Part of a small language model's weights.
Architecture: LayerNorm before each block, rotary positions, no biases in attention or MLP, untied embeddings.
Each number is 128 + 24 x the weight over the matrix's rms, rounded and kept within 0 to 255. Layers, rows and columns count from 0. Numbers have three digits each.

# q: layer 3 attention query, 384x384, rms 0.097, rows 43-63,107-127,171-191,235-255,298-319,362-383, columns 64-127
# k: layer 3 attention key, 64x384, rms 0.0842, rows 42-63, columns 64-127
# v: layer 3 attention value, 64x384, rms 0.102, rows 0-7, columns 64-127
# o: layer 3 attention output (transposed), 384x384, rms 0.109, rows 0-6,64-70,128-134,192-198,256-262,320-326, columns 64-127
q298:077151094145114112125155157103112101143165141140081091150137141130176106107165159115130076128120128134158087149147106111129139138138141111094119109122158161144148083112145116133086153130115154
q362:134089115079107138134144151105143086133098095086141122121124144145123110169106147094177111126082108122102144107149090125121086133104084159132155141129135148102183108147144111081136120127134115
k42:146091139093128131131108124103125194139123128133108126155140115121107154126167130170118099089176152129094142129127115146119145117188139152155128146128129126146062132102119145144102117119157146
q43:114147105138136136169132150138157150148160154138153122111122177118119170107135105128122135155155127133132114090135125109124122130145145110127150155109157139141112096089156112121130155104110152
q107:144091124138115151133093144140141138117092089130130080108137116105136092194167145108093163131143114143135122140148126103130114143151127117108123117087116119120146133163144140096099129131173118
q171:097094111150094113104113126079151130137118119164167141143098126153145119155153130129169165125103131169162158128115161143134177094130155109093135099143162193152205069148134127110156161170140164
q235:170184125121152133149134113129120100138104160137143142108119118129133108117144115139159157109115089090119149165119165105163123121161145117152126094092161150140100124086146136119096086095169091
q299:137146106090153158191089139153122156130089110163113096119129114131089120134134161134149147138167076127133180088111117108103136102150127140169130115090139118106070131121165153143159138134121123
q363:130121111151136118174126156191126100118143170125146132133107169137135119159073166152116143145145098117128134104114134114148124165145119134149131108103159138098124146120144134098123129148102161
k43:127101137155116131136098144097094127090118121112138123126148142127108125164107119122043127086104132170118131110089148094144125129134108099126114159088114159125110146108091115154109097133124133
q44:132100098117174101139134129151139121158112155118180128110134165121143094119109087114173116133168099144148073127112148118163135111124135146105118124114106108127123168145169126133110141131133105
q108:124097162077173126154123161117121158163122064111151177122111134133130125153120123127108147074167152096125169108150146120076139159120113122162126123110140158145114127138145075061118131133169126
q172:136120142111110121138162176092186120158107142108154141132136126114128107149123106132110103119144154104137133107113123120168116111089098141124144112091112134109132123121116111135080159142133124
q236:089109145139135105126113156156156190096163125117143146087146112143101139157169098138161094153143130137125111089141122143103121121149139143124156110148156131103072146136146139149152111151112155
q300:136190171122201143086153081137120149133139138134158109128101117135169153080127185120092143166145104154136142108159131141139122081121137098121092177144123109135115160096136099104128141125087113
q364:121149139114122091150118165127134152184101119062104104125147105084127143099138097137104141107145094118120133154165127135138120083203133165153157141094126153122109138142136175120126097103193185
k44:155102147132109188131154116124121117079142150127116152137142103170142144124135146144120138098108137128108141123188151126137112123162169138117122126131135109138144140151116119167111135085122116
q45:173109145137162165128106134117114177130118150104120138152125150135138142133121153092168132118097115139145111119125114115108150111115142119130100135111136133084139148126152114134118148114145093
q109:147116138127140158098153115170157117088160112145119103122104130119119147134129100103116160120134137144069122158065120148131159127134138136121145108131123094128108143153122131186110173113138151
q173:118161090156141135132147146122115154096068090137077131137103090092114119118070171111127150115123093170114110142149081100145103142136111103163129111130129132135159155099120145115118117128159122
q237:116109124106122189095102128080122116114105147138118129122137133177139146118170118114174171137173084119115144109108128132195142088089111119138130172132086127127131151089117109118137158149139097
q301:131119113160152097114149138172101171136129118119131130191149130137146120096130139131146093145165104066101151155166092129124101141126129146119086141130148116119132097135164068145141130139122138
q365:138143111104158136161144157159106113120135124119118108117143114123133163121105105126104123131151089173130098139144106115150094115136100091140075092116134121120127108066099099122094115125134090
k45:109157147139101075145163128127127122150149127100137139132121116130104079143135125129103087115087113088133118178110132153140180127145142139139099118124132127146130140098158136123146131175122123
q46:145119142107114129145146088160137099096163116164108120143072144159131139153119110144108161173113130119140100118146122116151163142144121125135127175103126174147132103148123087121155140121123127
q110:145098101137136099165150118129132133156181103198127144125127107129158178155094149147153135127097142124151141120122129168132139135115141138146132131106097135117170080140149132147130108098178131
q174:131118150103132092152159144128140148180149173110098149157181166119098125151085110132123126160136130132140146124138105148070072121185128137076095086140160061162158123082174142153134114174165096
q238:144124134079124111156122165110132156140118183139086092118145117131113136099126095115160131149165118088159132148117104134083134111121126127111149127122104110118081165116121131116132201130109120
q302:174161132121125151142141130152134102113126155154122151133147127096144105162148098106133155124123130120125123124141122103103137153152122125085116113153108142113143145100100123177123088133127121
q366:162115126139143152129134129104148147113139119144115103097094114148170123148107120092152120155132123092142122142104105146102119161152143124095107095170104103141120118120155163107132121138157160
k46:068142102167143155107139089111135114147139144113129124122122154123128113134161158121126104109115168126134107097162113111162147127180139181152148149115128092139143076166161156110098105098170098
q47:081078120156118116103151158085110095095156143128126138103139100126112101137129084141130095137113114098126155116129139109103116128109121108116117129133093128103143140121158124159147130093155156
q111:149107141170111116126091142132155170133116120149115123100132136181118117123141120144118128114145164113133083132134149106131117139085148085126097176138127139111108114130141117163116072149131141
q175:138094191112163089153129130165091132139125091131135155121122210169103151097176113160125118097100107134103143126147117129084140089132120110077095090117135118125092143128103166130143089112169178
q239:162167133098126191110132078074113127070143094160134121159097090144103135145111122120124148167084110146112139122091122122153165116126132097156116139075109135104080083129113120144129119112112121
q303:145161152125186135121139126087078120130138153136145148151142136167160113137164126146094172140170135143145179122143124146143146104156124172115128121099095122115110124128106147138153089116112131
q367:109123107139115095179107122116116094120167172103124109135160173120118117121144116121136157086109110110134150108132149130163128097140129092167128125141112137097111164161155152135100177134156118
k47:154118118137132096125136148113134114139147142104180117072155120130123089116129119139136128190120137131107125138142098102132145153106126148166135112134098138170147123154146112124128134095111125
q48:129172137104139088121116142152131123145135166160098153111099130094122103133094154145125146132119153100083109123109115098170059132112086121114191117130150089130127147130084123124140153110146136
q112:139113100157072168102155133124139153168149141082163118093102098165111119104096155180137134129108102145068105105163115127114091169202117140140126139100087112138140108148112147097131134082127119
q176:139154148145116082159107109145102124083149138118133112179096156139170086096152122124157156142102127118149140098169142140135160104162146123121164167116100130124164208110143149115103110112138142
q240:136122131169142085131120125193155123111147156118113173144162173141077101124146170151158134114114056174106086126149093126124109118116106152140095135102155156148065110130146166150049160110138162
q304:119131168143099113103133155127139113127177139141111110135131134126122169141081165145134150080151137102140131140103105150097111094164111121138080140137121147140111122124131130115105091179132119
q368:156150145152132170147129136143116183167121176100171074136102145139132118115102092163124089127127130096137167103137113124119135123131129124121120121080133135150173089119153178095106146130122117
k48:125127103108196145130177100110154159118140126148114119117134102105146142115119124122128124143102146132142103100127113155170153158085128121114090105174109090093104139149114092161175137113082134
q49:173129141147163108111123095133123081115130133128147120114139120118128105069123118134140135104112136174124106126134089141131176100133108110124110110147122156145129115043145111117109152146122143
q113:140101143104154126113163099092112141098150129138113181072114116194138146100097119100123145150085181203086111150141116133122137169157117098127150080121165095089091118144112166175179128123157116
q177:143132136126153125124112138172138117171113092139134126150150144108083138119132101111102170115083164125111122114161165128114119101139097152148154136155127136143125170118162141098182138137146143
q241:134132150132107130129111129136112126097141125149104134112113129154114110149123127116147139155115158154119148107139109113159144160104114118100119133097089123212103083137089110097141195128150183
q305:098100081126155156123112108133112117108123129197133162076125141130165118131087141107124163084119132130152147168135108085091106071106114160141117119167152187111132134090166144115113119171187095
q369:181088175123123104119130129140153120099135146095119120122110139127168128142104130083118132105108119126116114182154113159182128145099134144108135134167146096111167127110137128129086157145165119
k49:086145098108087074147165143138153146071177099142154104168163105121164098092133121131101099130148121134128145108092110181122092102177138116129121115135080123115125139170092149113094139129126136
q50:124112143136135152144106174109118156081112125116138137144120110137134116176100113147095133144146125110130145120151143130155109151132085140132109122130148113119125144165130139156116160128087098
q114:124100127105120140132123154144106108146167136129074079160128142171103134133110117152079149154116143114123136109115102122145171177083109126158143108178097077171131130127118165160113106186101108
q178:116107144141140113138122118097149138138148088169141116123121148183101121126195098099135160117120170140190136120092153114142159120114158128120122092148123155136124112147152144106100090130116098
q242:139108175123179110127115123104099163135154138118123154137150177171114096154115174107088152128099136112118150136169148115134112089090151134112139184118118101094114150190168123130113127136127129
q306:168145064123182075098126092125164160136077123154085154095083145124118110128162173117123134146122127108161131148143156129120147126091160121124131107115115162091146133124128093153147108139143165
q370:115181138102141140137154123133123135147112107138134129109127124141105128133155102100123151170137071103088119130138187147119108120096145140158160151135104130117110140127161145123160151162141105
k50:158122094180091161120137115130104151094134181112138111175149106099136160138122099113153110144114114102093123146079124091140103138204117145193079119119145134164140088117148143118159123146122141
q51:112142115127109157132111110143115129153138118140129132139101117111132136123166101151119131140112110103109124132127104102140123104105163121138129075152112127120133132097113155123124121162083104
q115:139159141155141105134113143150100114129140109139101115119136099162147106177183114091121142137130096105107166153128122113165153064138087123103103101126112169127149141175068126093103118142116112
q179:136092127144126144145123133151117114135112085175126144150091099156105122086120099133121127133107111145098120134130086086116158133138120084132136161067108147098131107098133104116072131147092093
q243:142192138122132146151119142158104148107108142141076182077093173128125124106124150136147158133127161131140096116085142109124116124113119152153085117119109115118133116137110125157105113123186141
q307:132172129113138122136128124136104130142146157099126100142131111117144097147143157127118158103175137150130180133131109121151091118147135140117131133111181131135101123107088177117109150120130121
q371:099144122142119161125110158199167152114150123147144134100159164110143110166112100076151135107129134114155158102160112142120086128147122107135098113109158118126148124095164157111119160141096189
k51:141113143168131110126097140143174133094120111122116129100134121137133077094136175101133156140092158105093083134158175160150143142109147144138152149174181094115144175136109102158163092126128089
q52:105100129180116159133159076172128131107170111133161085162121094178148115137136154139118160139107079147132055141146130158121144116151139143147115144131078145144142111150136091162101131151198148
q116:166162098130123157100130120100107158116165112159115170136092107126142105142137101105144116111106144144105101092117132123153119103145135134137163129114108150167168151128141153145094146167109155
q180:090144144193139140168080137094104116131129146162096158088160129125200092113151142151153099150117116129133114121174104162090102082123165082138058152132101103144131114141134178118131131094099109
q244:102103126157119074111131149115114127132129152097118147145141137105095166152112126100138114177151142136150176115091129142123137108073129160147110116141189146102121100158115080120159124168098109
q308:169168134139135173129110120098089130154115134129122126121120123134145071152133124134141164119081141109140111122109137122099138159131124130060123108103114147142131125154167115119126150148143117
q372:136124164109136135148161104150085100108064161094151154109142119138149162127149168122118127135126160180104099128098121169137125176144139092131122127136093174122116149101155122142120112159151125
k52:142122121128141155114112122118126117101156116123116123116129143105123145104078114074122107147138140110124165120141165176168083125143181132150184137175128101118125112141129128127106075114149127
q53:101145100122132130120170127097147147120119153079145130116151144164126167138141162108121132108148121125113132091092147121131153131087115150122158150126179141131144149136176105083126158145142130
q117:114125160148176120124124125136164071136107108115077140115073099100154141124145102133066135136099135093143135147138103132122150166133130119137130114115126122103083164116130153121144175164160130
q181:067113158133133132117084153117124134131112113126103097072168150137139133156149142109114150089144105099179155123108124095128123081131139106108144138138115134106080082152134082136091105118147108
q245:086190117135121090135138147141094173122110094103149146198111149128139116127140134145140139112165127162144153136097106119146109172089108137086129146163172092127102141149123116151141187115165180
q309:135152120180126152121160116144128119115120105095146112131172101162170129118105108111145107137144142105111130145087088131093090152095144102127134132154102106134134097143139086067140126093127103
q373:148142124125148112073094135125131116108135146161103124135162174115102127131175107109110168138088153152124115108105141163170117127142135134114206146095065153101138085133114168109163137138168144
k53:159114140126116123126096142133130116095161182152092143138077102104141102094133094123148109163102148128090149057102157170116158176127122136140112085047114089159101146136138148128086132115152140
q54:158171099155169115164119141138103163131134118105137085115122124136140163146104146106105118099150114092133085170136140095103161114113133117119104120152065129170127152109155108163091124136116123
q118:120156144156212128129084105136131153096152134137108091133118108163140105090094118126190096131109155114121123132138145135107119145139093154127130135140090085125111112100079106127164144117195157
q182:144094159135121136112160131141129144113122157105125142068124121130184157153166122143110121147120110102138060109110154164189134110104153131097135150152165145144144113097156130156088108150130128
q246:108079130118106106114107096136148147157161174105127149118118173120114161134090143137107149124154135106134096056137133117128191123101131139131175112171115125102122133111149127108110109110110159
q310:153119082113127144129093182095128186092136152121069098101124119137136146110110163146143100125120124157120146125128160169153109172144144113131124128126108146167132126102111163147131101109130119
q374:174149133140135140104100135123136122143086139116123127090126115090166111186143130109152137170144108155136118120142126148109130110157126126131119106115114110117164112132133142132113085142111116
k54:104106113099088134131124150114106123118134139133126114155177100120077091125116127134115159141091132164131138131119114113143140114103084090138171114141133145171151126173130124088144140158126111
q55:159156090131153127124131100145136120154136095128135112159147148137172119165089081113108131134141137102085121119105145131112165154090135110137156156131173113090105119092154119135153126166107142
q119:114112099082134134164093119109137133156133082078142159113142096145124109120082135146135153166152125158142141114165124138137133151133122113100097130137149129090127165140137091146128165131130126
q183:127104109118165110124075099148101155148121143119126154132206136118093133128129081045123136125153154115107086150136133131159091144108119144151194080118119107179114095150122138118134146100157135
q247:157155140138096098110136124125131117127150116167169207124104155168104148151135118182116110114129110121119167084134138141140101127120118092120119138132112102115101186081137135109132117107116117
q311:129133104148137157105157121169114113176140125094095116132111124163124129106153106157109149118113141128142117101159141106200151071076129140140109130088147129150143120178107115096122083164143148
q375:116174093093115144054113167157111144116141116128095123163137165167121122177119135108096148166112141121145165109155125136147097110172107142104191134154117136105115139111080131082125088114100146
k55:131109173188149132129082140136143138135130133164127127161128151131139079126089085053184132085122153096144131089104155142133148151147135161140088126114112175121091140131124162103136135128143124
q56:121129142112135111100117163129119138131142116151161141125164131128126193147139113084106140137142168111120076130141127153164141105082137141116155115130118124113153114161127126140113132133154106
q120:109108143152152132123117130130122095153137134189127118108140094121149135119150132173113091129109109142119117120120096122133104152149109141110112155061134118169150094119139145113086161148129104
q184:099138187072151101141053060141123158138170138155103120151147136113126172095122092088128121134174111131155109170145085079104116124153130121155111113116137092085097168137124114149132176149144119
q248:117139100164082055148157130137133166138142134127159135128148144115101098126116168136129129164127118131160128117137138123126131107121162129132104093130100153136166118128138152102153098109116141
q312:135100130117119138103155090107174119120136144086128155169094138118144142125138104127127118121128114111168131111169147125124138096136136125126120128140154128147102096120119106130090127160155096
q376:171164127129120067087125117077126130139126142134116148126104127109152111117161106151118127110138169096119096080141117050133117137110131147123138109116121144156109175150086156130126107144061133
k56:121128145138133155149117144129106089149121081112123115135091081116134125119104136169140158095154145144179117122149155180139113116127094096127171119127100101157054074093154088110127102143106111
q57:129080133141148089109142109122136112106113119121099140170099122149124103126132128128109116125115125115148150135097127094144137138107124147103109119122125100131128143181130136131127142105102110
q121:165083144129140157146122158115145140165136183157128178126129124128141119100156167091109131148097137121125165098139134079107092110111088122120143132053103136185075136156112132145128112092137153
q185:134135070095186127098149152111160116151165179161159094146134165095128106173152129153148143177095112145114127106140126123151050150124131103120134125112145094155152102146145160090128125116128143
q249:088088146147117153093144098078136139121155083152124162121157128120091158136140114099167107110111119124133144150142125109160143119112133079159130119137101132168147135164091148118123142132123167
q313:096124137124123136159181169123126112161145075121160157134131081145119173153158161161106114136144086115132135109097119109133065101106096155175149122177150150113127159142117100123153121173161130
q377:176118156101116088076144142148108127160128110153101114099111165135094103158105153121134141125135135110105123128123131159127125149128119115131105173137166094109127169111100131140104148121096119
k57:137134133147128112119145141145111123181170141104104095117112174075114102075086150136099132166090167127157154156105124135166146102147123150146103114134101193104126066124086149151122127146162103
q58:175138106135151140150148138120128149163141123135150135114126119119097141114119125126151145142137143141138089097079120147101169122141123112172102160120129139122156103180107158100107166130116163
q122:143127120155145104132095120108102131139121104205119118130151101088111162113126110166122128120087150146111087135162127148140139123120117114153140063148095146084073133092103142085152123089132138
q186:122129134149117110152160195121080179076153149185149154131121138087109107169109078111115140094186113112096088102092159165121128089150121126131159146148162145132141067110140128115151138121183173
q250:159083141083115166115142173101197097127104128097157158111177145117184161106110121100124137102135123142148081079079151126097085142103186141087131141153100114131154119124168126166118157112091142
q314:122159138148131146129127115120153128110111155113134094071129097127132129167101101137076173125108142114120109142140123108091136096138112148108137164134162150127128143114155167155112119150156143
q378:143125114120166094120154138087124156107071126143105124115159133086084142110132142115157126153115116152088114167134169142148148138131083140119151163142127136095122103119120099178129113160145150
k58:127135118108140133039093100133171146117136078100065179120095125135142111191107104071145122111122122119123165118130140093167169138135150087131094149114102099147102127164123177151170140092086152
q59:121161139154128147113101120143101109158116171116169102175078145137148088132158130080135128135143119102139148096135120150084139172143150129118095155147110102118176140130179136135173143136107103
q123:123129123108132138135101140107106126106063134124116130117163107116135128091172136117121148119094088173114128163151175160109116127152080136114151143162089097146140097117126090140119130143118111
q187:120179135133132114120135099127105110125141094088127137139128089086159150144088116183123147156138154120090156151141113162114126087190092166138147156152137131115136123076158133120127088147119116
q251:155162145114150136161134134150113156128111102152135090114155111135100151108109168148117110139182141121122112146131133108129141195158177125166148125100143112111112152141135144103134152123114109
q315:102125155160102144158160134086134124159166067122101127137104171116168124122121148116141145119111156136150113079128092075142094126124129113112175105122148130149077114135085102128139089142076118
q379:116143120104082130168104139158123158139117155129147126100111167156151123147113093118148178123129121088147114137130106137101129132142163154166109145134150133173076140171112090126103131128067129
k59:104128110127125177095124156126137130127123164076135075132149171106129155115106120177158082139110095084085134173126150107146135138095081112087142112111151131099122135117109154105131128120146157
q60:149144112144138131148120117134145108120151118133119139115158116081139107121121172156123087134138121148126138115126144131110109104120110141163130117123139104098155107143111146119129114127156105
q124:154186151128118139137087126120147120138110114144132114167113108137155102122093120110183128141123137137111185101099164147104108130105140174068075131159135099077136173168130117126140144126079123
q188:178143139108116130158132096153116137146133168106137087144116136111145113109131134113147072125116124120162117087133164110153111069096128174152139161073158114118140126111110162098146121120166141
q252:107150112183142139157100146108103156109116189098097078165131158146115133139129143119156151152131160145141132112145166166163126154138136124128153105130094062113113136080198124105137165112136146
q316:111098155130105129092133160139093092126132157139134118106130102106153142167109135126141131118127184185180167174154115157108122159140132138139122129138073097097127159106129156176106080115144125
q380:085126127110113136149097139147157090123173100128124130088147103083145124132159169114122138141129133125139096092133134121101132117104086123114099133137101124125130162102131136106104143115057191
k60:161125093110140101120156174130150144147080104119133127104168094117153154118104147096119133141132091109120114118126106113122145166094175104150152075064154134133101107137144106090108166156137100
q61:089162094127143120163142102123153127161145145079156109148147097110157121109105145091128126105151116151122149117104108156100133151147134133117167157090129125144112127149114155126132160134109148
q125:149157159153125115090115103118130121153110107159173156108085141120119130102102106106110131146121127062154101091118089152109118109127151072112134115078129109119148076154147146099123127134140093
q189:099078098124111115169127118128186136149117154099112134105112126080117162155119134130084156146121112167203141152139139174119164127081185123088123117091092113131105125140118104133103124102122099
q253:116113125122113144134174149119063204109132125168143125092150109114160149111184119098126133100146108113150139148159125125177070135108118133098088102106131077123129140158094116157128127137175130
q317:131168143112164147130133125162129093123123146136137139097184148084119146109124105117090146109148153127135123144113132178131108118093128148119094147137113155105111130146112116112075152111113102
q381:133102141149108124128099141149150115157153175102094147089091133113124146145133097095134086086117146127150141067121134117067089110113090127128135165116094126121098177103147134099105148157071138
k61:114137187158110128121180101134104098110132101152099109198152148164123124124154088100130142125108159151113100100127139095134143142115104112147130111140156166104152137107103102142149113082096103
q62:175122107150129133116149087094117108124132095137098152120138137085120141117117139090064130139126102152116127120086082153129141122113108152122121169128140137090118092095126151093146122177186104
q126:149112148129138128123153160165156121124144120092113136099125088103059113108132138133114122117116118141067082123122121104133151102169104134119147123100140132139138132115129151099087102163132115
q190:099129098135139141112098103148129106152154132123117118128141128169094123139094118120119144121136097166128092118166102080145108150127115093112127134147101137091123128148161122104106148115134124
q254:121158158131088099127141129103083135139147111127134098118124116102132136108148144115143148174155103153161126111099109127076142164168131176152117122039116098125107161117181136138119160117135124
q318:136099094148154121171105124085143167154086131143123165118119152155059166129146144121123084160122115102152146156143124095155126135132126168105134072123140100132125109095132162125126134150157158
q382:144113091149127160141147146120178120184088150123090119070153145131137128130122097093127133150110087123128158149152113109122155179171125168134135144113107132106118137195133080160135137114135120
k62:149132117123148121154116127140105133094121145115142142194096079151150146193152084146150110108166152097098131161089125164077149104073140112135124140099107147176111149120142134154145112196128099
q63:155119132128138126126138147134150107134121131125137133104137145109133129118115140143149153101158132125116129059087159116132157200130134130145117097098116117103105141114126146082150115141176118
q127:121130139124106121123105094169139091137160153120109152143091144123136126110104079136084149089113138082129109160148092120137163056115175125165092060114119137135109155128099135132132155084169120
q191:185102165145106162100129110132172172135120147112094117123137137127106131126143174102120116106130141125094195151099131083126115117144105137090143134150093148129130131113145117143159144163150098
q255:169144139177146156109102188130131078099166164120162139160121134125127111158135130107136121162098139125153107122106110099121117124120137115115111129149163124159160114118098151091176110130117114
q319:118110131107147135115087138118164134123141158159091159076105109114128148114133151076129140124160138141152112132085134137148108082137117140159150094113147134083164126141155193159163104115085184
q383:119155124110155128163117145147156148151102129151094134055111117148136157106096126134134121114134177126163139122073105134124124169125131140123144108120115110098135157111130165145124123128158143
k63:153140106126106115191106109133149147130134116134144121138120107136112167126157143116123172146112116086125109091151088106127091123122087146130124135141121139091116144119159153132106145085100119
v0:118088146096122164188123153119120179127137170084136092153106084124179089143109149121120125133148118154102112132136087102162134104118143131150101141141168173139088090098121107124145173167104133
o0:122155134171137105124122088130142148143118117123140114136112149124123160138145145078127147135115165134110143125108160126094128142114100150119129115131131139112139086114144142111112129136122092
o64:163101115129162140091100126141118135111131129156126139150131137114107130109174110132148127131101149082163113157149125098144110162157119138127100092114073139105127125149141149141136146146152098
o128:157140091130106110120108116112152166129135122123142168128102144137141123076176110123148134117113119139110127096129123111163166115154129088123136185112141168104156139119142149108140101094148155
o192:117119126152149110136131106088146101103103117149090176070132120141126112160143099168148114149132157154186114103134172161179107123117112134117140112163096109125120159158118078136056107174134131
o256:127134165124132149136155109130101125092082118114127152121169136139154136141122115086109175127118145121136127109110103134121103143137130095142122117167150135130121128151162163177115116075162162
o320:106122097110136139137113104108081130151124122145144124118086158119118138119109126143075138117140061159126085162169087141151132116122144129148123128171141122141132115134102067148151154118080105
v1:094127171180126128150136119146120065108131114118089152139084143145141143148084097154123155114128137157096162131136167131132091133136101147192110114119086129159134090158131123086125114136160093
o1:127129116120172161107125108138146135125142138144129109145136151113133108137116142107110105121142151154112125165094128155115112120125101132136159127125115114163138113111124144117109108123140162
o65:131123123122125158132106161170092130108124141145116144102143088141136155158105098123114131110091069126081117106163157098083129142119085123103154119134098112096139115116142144103128166115114138
o129:149149157153115128116120154100129123129150150133138143145132165168121123185153109140107159143129129142103134119120114109119106112111135107155107154089121116141098148172104103121180149121101159
o193:129140115130121133097104099151136134146151113202147150120162121142166135121128158106128130081145103176134130091152141080178075096148123125102149115189123138138119120142104130184131121103124090
o257:141078080098167126168141126140117131132143158125152138059134094154146139144103117126147118121121158106198111121108120137112156106162145125162121137135152106151148146116144140184120147103155158
o321:099141114118114121092128089130100128143081143121113097113141132182127107086092125117122128165157155138152076130135119133120112131121151105150110116106121108147142152130074127125154132129103139
v2:144175135070148147166121137148160144152084137148138126088117163129082124141137112157129174157154147189129113141136148154113119125149153134131120113145121117141128108103136150139123088113127145
o2:156145108121129124151139174138102144126133110166108131122114130115142129152095148136130130142174109121120092127131120136129101136112116139136127115140102142124153138096115133105120101147171140
o66:067114155112109163140148109139129119103116119122139129156134129080122135159139111126146112110093129088135165128130130120130091094116124125136089114134103123128132127124185148114136159114144138
o130:107108146168072214115083162142144123125116042110168125118113102144131146124150119143124108115132135124124085190151157128126155160120135151122145127135164126167147130150145099126142188197136091
o194:157122112131155096091110104056115114122135144098142114182157097101117141114113116133091154086074121103133107110111113142141157117133139121123180104099130109121149117104123139127152135136095057
o258:089099141116095094111136133121137153117135132103139088129137137149136124128111091112129181139117145120108137142128060124107146163165124106095130164123112127114135109100134122090103126119123142
o322:153126111142151156123155081153137122124131125154151162134126112139143117081155118158092101127196092126108126135131101135113159156117108139122150108165148135139126109164111105175132066096145154
v3:123118112165115117131133132086117114143116154145099150144112115094093118161124120197134152131164143109113121161114133162129106086141130118143141160131157125115139121160125075147128188087157137
o3:112120138122124124139144114093121100144110146119156138121134137104154163141131122140143127148140147123130133135160143094123128120116138099131134128133141171120133148132174097109142136144176110
o67:148098121158124172092172149131178165145152127154139154102147179169119105150172130108134142123100106121120149165087162124144157125153093125110170133143132135090110116123131153127161118145126135
o131:082158117094121126114081146123141109111154135092169120162144128129109151122125094131135074118115166081139149125087094133135139174133098120158123120123121179150136145125129125146140127125143164
o195:171208127108135138117139110145142127102160103135111096149241106136093093106132147088144125089158109108139092084132120126118125159126156142146165111103116091126130158107078120121123103105146104
o259:096113157072125114149112108138118081130111138136142127127116100116146114083094095129125086180135128158118143141179147147071105155119143139095167150181115136124110183049179155101110096121116111
o323:111098107156133122135111115147098159128116108130151145112127133147121102101155136134162115126156153102118140097115119183112105109167114122144112138098135104143140170118086099099104127153124150
v4:126109151138134078141088147153145138090147076125090175110192111123108148162169134097108119126134122108092122102157169137112089148170151119105102143103126148137128091130147140152122135138119111
o4:119142114134154169112128125188154122138158117130163100124102119096116128175124085134116148123111135113158152163154135138120073165140115158126162122116158097119138098114135128139095120110113092
o68:110120133118135141107126151112097124131136144196078132107115124136086079099115140125122159099130119105128120101119139146153113120131088124115113122164128121139149154105140122126145130119138136
o132:119130103148094119141081127128123120122140108098119133148109148175156103089106125140133144070153092108155111128130118092142141097126146126164141193135106148105135119082128118092115133096116164
o196:127113163144131110093105111105111098135123152121133052131092099127164114116139102154089092142172153141117136145127103102164165118135137100152158106139151121138092146121102128189154148142140151
o260:150122112199141100124162141103113151092089130094145093159106130098158119087148120173137109137107149146138169109153126155128144121157115161128149115119121070170092092137101121121160093111112145
o324:096119120163138100132111160144090113164132107126119085139114097093149153104098111095146093102149176123160122147137125156120095121113094139134132176120063128141122131182145140049106165112136129
v5:101140104108190154125160145115139142102110149119162159128106112113172159078165150118127121160088113091168128118161136095147123121169108177111105138152129114118148186108130115111114101128136127
o5:113111130159129143117106144122165122097136109141095117107072115148116121162198091116096099155151139094100150131129127110127147130134117146163123138141098153105161158092136137104135104124125133
o69:127157162132157113152113144123115141122129132089156129116093128134105166114129177142124105149113167132151101127103147122162133112158126098075138115101093116148163135132150108161100175123125129
o133:118133175122090112167164122146163120109115168109154115178187131138134128124111135148094111150116123122189132148150106131103106105085131126113118063114153107154134087118140143102124124160115113
o197:157153115145111091148102154120122116169096137129114099179141112144153087146152106060120139150136150154133092120133103087112122127152147154122153139138120131137138125153098108110168115130167184
o261:078106135144105130130176136090143130184088110130093123153114147134101113145107088167112150119102080180130124092141143122134113142116153145098149120156121121124078108149137086113070134138122172
o325:118161118152103175106117114161141142113125109153124101128124087124143129140124124115179128139127123143121129157118139165129121116142183104132105097134135116151117128143143130107139131168122127
v6:110114157128099132140106109130127157166152155171090130136160141129168155120121151142145162142187139114132103126150130104131133134126079140122140171095149159118089125145138152136094085135149080
o6:132142133153145096149100110129120129118113120132138135124098152134119132123128109130115164109133133115116117140127164106137149127130109124126141116125114109142165104119112161144136159147146127
o70:086155169139129066095135150120162122145096152113126171072136141116134132120146145096114175094146156152126098117147096097140116114162162109171177122151126105159121108107130119096124092102109135
o134:108109103149127140134128152122173103104139144100165110179123163102111129150140100179150118083079140119125110156137110135123100151134119066144109091150121138138127107083136100122163105114097119
o198:182157110083156106163145129086143098107120127152127104126124081102111123101105129116159113115122107132146084167162142144175135149123089178133109123093119136081125120155114119106135182126094143
o262:117121160135139128144169132122114163131154155163171117153109127090137144109137146135131096105106119126131161126104134145112180124141087109119093126116145184096141147157130082189131130086096155
o326:124138139154145140100121073114144132146124112139146111084168124146143150150130116101116148089131099135102133137170145132072106138137122127148111107142112108164096126056155090119150126112114123
v7:152108144117144162136150142111167141124166107118111137114129099111130100121139110122141144154138134138126103136171098181109134108179120116136126162141098151083108147108143098112107127134133112